config = dict(
    norm_eps=1e-05,
    rope_base=10000.0,
    init_std_qkv=0.0336,
    lr=0.00207,
    beta2=0.98,
    lr_head=0.00506,
)
Each number is 128 + 24 x the weight over its row's rms, rounded and kept within 0 to 255. Layers, rows and columns count from 0. Numbers have three digits each. The size before them is the row's rms in percent of the matrix's.

# up: layer 2 MLP up, 2304x576, rms 0.088, rows 841-887, columns 512-575
# down: layer 2 MLP down (transposed), 2304x576, rms 0.0846, rows 841-886, columns 512-575
up841 100:080161130115121091112134133125111104152135161135144097058134117126138107155158134132121106143101139154103150132128112088105126106127182134099133149163144161117101148155119092157133127084126109
down841 096:123153110175141123113138132156145107128120118144105126136151132125173104142156134153101152130135165102094132092119111132147110144151179105154138141114131131136122123160150146137153154141169146
up842 096:111105109111103133146106102124133111113103149127130132074139075142157111105147119119154151150146129150114108139159176157121143097094130118089125092151134135126161122139126108145136153129196140
down842 097:165163108129138173141139130073123135112113146107164153110113128125134127161175160129170062108139137126141104111156149131125105126087109194151130126085120158142141114153156123179119147126140132
up843 104:122122103147118119122123093155152118157117095131115126123081159142153140157147145109148136084140118132137122144136172127161156170130148152154103149109155120142096105070148128154173158092105120
down843 097:095147117108128147133110146113120154133093138117161150119094117120115150179085161122107149167106134139119141120142117129153107128144108091115141134116117074128127154105128118102094120129125114
up844 099:145119127096105079135137120146149099119126129108147131151140140151089120103143110132137167124126148108154090163101166108092144083139119120099121134114123154113148110123119133118108126101108096
down844 098:133138158136100143122120080130107127121124121112196132135147145110113133164142156167165099119104085160100084107111129119179105126098130140168112141119109119118117145150143131091129107117178142
up845 092:143173129178100129140138117131157103175139122164135103136115155112093114082110121094127135136131126149057135126150111162159155103127088119112130110146114085122124146087152117132135101124141169
down845 099:114191081113127120115100099183127138123183145087119087107126101072147141136107148128133134151105151125122159146136129106117129144093152091129113118133105143136133163151065175177137147126139115
up846 106:126112145116117151131133152088143132171145180145112106135128106156164141138122114161093136116130114136135155161078114100119115128104081123117144125148159128119119134145097120092143118153126121
down846 099:135142136164178115131117100116199104121147142130131118152134138094113099112129112140140114150101101147066116156115148111102116153118096200122154173140124128118143091124063119110116102114187142
up847 089:125119165106135163146128116152135120148189119164135150128141112114142089154116153119156118152129153139127117090140185087135141139186138099132144136118117168128117124092132111174106121107139152
down847 097:168136112147111137155112108124100124122170099102106164104127119130111140127150134146106158119103122166141107117126104110135094095048111142093147115107129147146140119093136130094165111128158116
up848 099:089099131151132072133105110137130141149131166092086113119139129110156169099143159144143147174119172136108163152111125135129122136120145118138119119161097080100149128119146080128127118169109112
down848 098:133089095143130113157148071122117074158102127106138116103178146120123128124113122110121126094142182176102126160167165152155133117202153144129156140134099102100160143137094132082111133102153130
up849 101:153131162195102112138129151144155159087089143080142107089126143092168152149118111139143162107128146109160075113060098137089115157128104124134117138136115111128102123134103150078094073127067109
down849 101:160115132127146071154166142127146142170129110137174136150112121158111128165086146132111116127155137133151085093114123146154167109140098108117056163103124173137144153071174084117112136130057103
up850 107:112098126109163139133121170159115144139139136128148156128150181171140138167161184126166116140126135133118132110090110115134125095160124084090139153156159170117126122141122136163153127156186154
down850 101:177142123099088127149139092127126150135140101123136128104127156163130122118117100165120123140154098108111127124132124124117160143125147144107128117113106126128133145149084115103106103108151148
up851 102:157134180097127143136121055121137126132190121121104153080145161160114170130099152149142122127103126111149095102138139128156145077133150111110125059180142153126126122165101140136148166092118123
down851 097:183157131126133169137153124109135193113111078194146178121132119137125129101108140134140136114133141106119138156154094166139127141126124139116189132118135112109140139132182126120095131069093148
up852 102:098124052125097129160153146113098131124116101120165147127169082160112116151125151138105176120143149102112122111110137114146089146155143100164117144159110153108132119116152113125110150092108155
down852 093:161142132121163117140148127136152127138123117107085119107170118077129127104138094125105150139131094125119122124134129129141096132164107116147144121127133158128134095147156104121123088144132090
up853 092:087099131182111127141105111139155136123113130115129108111154117144120131104158114145133107143142116135112127089113106131159113141142120110138129110128118143145147106138085141134140167106137183
down853 096:124141124133130207116141170108097125128107103145126095120111144121148098116141178121124124115097143133118116102067095177124159110084127159134117082117141146080107097112138148146101130127042135
up854 089:142140141159133155142132137107122160114136137099130144155164089119112109111113099148142161112134150096111114158120141128136160102141156179165125126115114108147132107117122103117136066121148069
down854 092:102121153129145121131146138142131095133143122137121103097163083150100171121136111148145143130201175113132160118157194142091119107122175121143119121143101127098156084105052089140124101155141121
up855 104:115111127118114137135116142131151128155132080132126137084113081145155114158148142159084116113125169173075112149125113131148173114112142138138125166131123145122124132108126109132149129162185107
down855 099:117150116090127124116177116119138128126119135155151108193156121125133136136135160084116109058136111132143121173128145132103134121132169119110137144055103130119136121132149140123136075120136095
up856 099:129131138110123155076161096108103169102123170108083096148175138123109105154144137164103158117119149138140122140147089170123096148130174096154095085141204179129108122100093120156107130118115148
down856 087:138144142109112163125149130123131131128158113148118105101103127124141144096167114133125081131091088118103086134153135075118127141100114102116121048112129159136139130151123127112090104153112124
up857 099:152113102135139131125130156128142100132116169100146108110118121126099137141125107119152100135152177057106114119151151123139131146122157113146102156137121133126127135130109134080108098122126132
down857 095:134102151140129081160151110100139146134129129118142110136156117124115128162132144153150108133165074101130147109119106093102115101067154151116108132106122120131151119160130141124115141102124149
up858 110:121141123111109116094103151101103114139158141160120166148119122119153132123137106152111153067126168104150088136129122126137126165121115097118158141142091146136136135150130081113061128108158105
down858 104:115123109110143155145120125097109129174106116085119129147141158139131108097150142044125134150143089133148152089143095157106131177183119125162116122169110087111100165134140163125140116128127137
up859 100:107162135134141172152135112141138125119096131134116083120140142146138143112177137130132123126114132128116135128166138125085160115152138106119115153176107141140091117164142148103106104113128124
down859 099:159159150132142167151165114139127118131118154148103102098131116123147080124117151073181156172129113127152103109153164135110169128145140107157118137125130141160131104176139119126117113093116146
up860 096:122089188106117067109146103111145158133118158153117120137147140144100138140123148114160143096138128125143094155100108155065123135099131083089132140134062126124119138116115128117110099127092148
down860 101:141083129134120125162111114100132184139113182100129176141100105141145085097126160151085104121121095212145131158117138157116175138138146135113129103163135163117132124150154104147077167127114149
up861 104:106119114138139096146196095136113154149151164165142126119148123116156140105132141143141093130123138152083148127108114157097161178114100115125119077114130106164131134122140091147092156148184071
down861 106:101134174097127141123126097085101093155133132141125119152121117144141102120130122146146151095143165160070134113099149136118116115134165110084131128125177122136132128136134099128113125103137125
up862 108:130127079142155127116120130134129172107123145121096132162150130118105143137112146120155138134088099164125116128129137149107127145158163106114102126104155132097125141097097153101145162146085118
down862 111:093150137128143149088119076157136110129142114157116109102124133093105134126117129148105091156129141096090121128107134151100072081127130098109096117112106110116138225130123134109131169149081117
up863 116:114109131148112133085165162173147112087094136164130096132108146127086083116110144174131179105110138132091123099136163075152149111155103134100166077126131106145147107126176126139135151098135134
down863 103:109122149103109134143133128074121090089115136150110099136106127168134181119113134084102099152151123142085126160115135132125162110118113123141121148074158125120093128148142129125154119165116095
up864 105:112140115104082159132127166134153092152139136125121151097140113141133138139107095134181153154124096105153162144164131171131109069153142161120144076118147124102160143162131161146126126105117099
down864 098:135145132137167190154086123129110147119095180068183177155053142141104101108126149110136120138130144119118114090143119115168125152105122138110112126135106158151113112125076117148116099138142131
up865 098:102152170109112058101133159148077125101146146116137124095165115137140121118150168134131134141129163123147156085104141127132110165123177143109142141097148151152119116125203132131096135125093158
down865 102:120098137103126110129146137109142125134143094116126105155102081142160169125177098128125133125192117144128137123148157117053152113154135155124127077130127135137148166099107082158187124148144147
up866 102:122103145155139141117153134143136141085169179122150103101127159138155143107107100135147136142150104102111148099143118138160112156098132151122127129123141143112131127116114161125104118117134200
down866 104:063150138112139150105135117079172149125099147123085121099126169124164154174156202117131131090160138079104153152159127167127139107149135145141172122116181109142195106160124134135126127160136134
up867 110:135136162110131112175113157087127141109214183098142116165149110151110139119138093085130128122104113136140170076109183141137112129160129122166147123119154133115114155170159099111107147103078132
down867 102:117160138103080137123121125148163123113129134109111123177127120151121090076127110117137120123146086107138123106165150116114130137144153081129159127080157133075166156169128104101125113138110145
up868 100:124085140124108113160101161164135137170151079153156130179119167096085146131120097121154122100151139134173109162158098096139169181112130138085135106130167122134146128173146112120107127114106133
down868 103:094166120084100133122101120129104142140099146145114122141180143150089177149101107164150126090123131134115168115130155113085130160163116136129159093124089127176117106106139125112155132162108128
up869 100:141122092126084136082130110107140140111108079122124089131153148135126163137105170084150101066103167147096150128136121136120126136106166105090128114150162122207130142128187133141137143119161140
down869 102:157115111151156170131152098100121137179079119158148113141156144113118131149134133160140146173129161119111125112103149164154119145128100148185101078139137104110148110104142176154131157130118138
up870 091:132117111123110113090182113137080163148135122155131108195132136097124136160171126132141123134178144137176116134134125143157129108150145101145080090109194181132160116117128113175173119108126143
down870 097:148143125114126182070144106158148113123091149116108158095055183117152112106093134120137116115099111122137132145107133137127109139120104135159125174099155144112157141124126167154134148105115162
up871 102:112121119127137128117172169124140140121144131127139094153138141138164152078127110086127139160092148134134152125090098109147135089117106149127121066149134163154095108116164121127135100134114106
down871 102:141138116107132188130117109123115133150129097163139139165116142146133133114117117117116114124187147144143139105121112144168081063125116130147162142130148157125145108176127152071098117107138118
up872 087:113109118134138151177135091107136108157109142118154146118102097144090145162120223123144128123143116145139125150139117123149130120126144154136113155113162166159131117112157121152092094136155155
down872 096:144168138176156199109095148101162111140123140147132171092136152131135103143105130159111132156122115140132147169136114136139142141138151132171139140139142127150104134108140122143076124130121121
up873 102:102171087096126095131118114145112109112183114099102131115138128121108090119092104136124094118118118107112172142130115133141155131138124123133138101086112084132161112125117126121099145177151207
down873 101:130108140128093185149120149110155113125131117158141172085132161089145121122159124115074104123099163109095082152121102173140159127109126143127115150131163150150156140173088126124136108144129139
up874 097:076099152117152157145091171103106169130204102144178142145113129115121155090124115113102100164185108137124095117160148104102143154130108167105114104151161146110103127145142138120136108123157153
down874 100:121092133085118113133119167142156138108140109115149140165092099138138136093138105130140106105130124100111145162110092108137133145106117117127131162162124097138142132135126126108119171094158137
up875 105:159148132166115137153132178133138123130111135093135109146100147142130166149176123091153127128119175099163121158123176112128122141141121104088147156126150150141087109163142135066131174151084130
down875 101:139121113121103125116131118121163154138146144142108125114176139177135081119093129116110166095127133132143152126090149102114090125124127084122134163133158122112140096132125135139118156119115132
up876 100:124085087101120100144158168159145131080124120087134113108119134116075098123137150103123090113144141085150067133081131128150107128129093117118098137149112107150118136105162114117104102150115132
down876 097:131070174095082096103155102110107088149139098112154071141114100092134130162177090126147138160110149129159107142133160141146136103151125131122127165116136134113103140100112146141125137127118163
up877 101:107161113156149137161154131170156119128132114132120137154129134101085147114185139119127154102146129129126135130109098157115108131142146129176116147106133094122176125122155050091147138156135121
down877 106:141133151116144129072135168066111106135144166104129126121156124081095148132114150112093139085128161133097109111114107176177168104118136071124146135162155157142093128111153117114168171106120118
up878 103:145135117157114113117146141134144123094111135112150134105128219137114130111110080151143113128177122131106116147158149165086110130171153144139133126111117136085134146125129112102153139131106138
down878 102:116119123119109062118138140084109128102117117127117165152128111142144135123113142122109139130142134141115121148128087138116112101136105160152123144109074155121123168096132132136139169136114132
up879 100:145182136095160154117141171108143134149170122121133132140104130151111166113055132197115129131109109097130133106104157138108145139110132156151140096168153110093169131160142111161099135130131119
down879 092:177120101105124107132182136128094138104157110146138117136113127120113151163129103117123097124085074162114143116166121139121111102089142132141122153135142101174137116171138138131137119110158123
up880 104:108079170129141163157092141124153120138141119127145108131093131124134163162128163125157117150129120144113123132100146096113126120118097060169137148146116130113135134060120122152168161136180096
down880 101:123150139147147169123130134139136155136176115124131162145123174129183138135144127084115122111163135105150128122073098108139127099151115150140109121131085104164144148064122205132128135121121153
up881 091:113116173106141161086136095148099116124116153141120112153168134162161151123078143092115103180133139123111108126101137143133084076139085111120100129130130152106169103166122125170140107133151164
down881 098:136167158143150150109145110137133151142166132121151174147142086136151172162081134157133125115135136075184108159127118148162140120160123127129075128157118136103129112121130092099114069098126123
up882 089:120073144078158141127129085106110129154158137152130127098126127111130123115094134101153121106116111133146128147100101144155152132077122147139122083127087129125115123142145112136112144127176170
down882 093:109095117132167134087127141151135115157122152125135123097125126109158179078126113128136150157119163117140166126132143159078096141119132131151108133121119137115120148116106133140150105127143167
up883 129:089125164133130099166119143146149101123142142148135074145146115177094123139126128152150140109138175181163088130158156096123134161156145107147137079136129115096136123147155114133116120095131130
down883 110:106101099142165116167149109101103135118102129124138151118128131118150123130149112150110142113175141126117080140113101130122172138107143106150101157129125162154109150116139086151085129152145094
up884 092:128110133136134120133132110170124090107139119163130159157158160149122151188097158099126101145185139112167141154121142169121151137136175100140157124115118143150189154106091121152136142132114140
down884 096:127116141113092130152116149128108119121119166136098141181121157100149144183128126137115105112111118110166129150131116140142148120134121161105130134142158122116156136141123139098108154115096111
up885 104:103122135114132137100147092157073167123129058115119140112147139107142121114126127168149076148118117133128089128111138137148140146151086131119154134130124123161189144172128147170132090139125139
down885 105:135158095122154098126130131158156120147099118158143141146163133104139117106103110107154154114133130106108090148141111115120135132155163157143120124157080091116115138141164128132162100148122146
up886 096:107130143141075135160145133132101139138164109168106133150133141122111113168121115144154129126099157086101109133165106103139131139123150164113132141094098126113109145149128139166127133161146130
down886 101:119150155176112127129140130154162108119146154139101121167129168117144136108168155147075163120123143084155149135118136137123111099123133107125113071089150077145088177104176156114117106121110145
up887 096:138135137136154140093151151134138156138125195159132117144142147100150142099148107091111102102119107091073129153134138105108144115154151134100143147098109121108142129154161085186170143156124150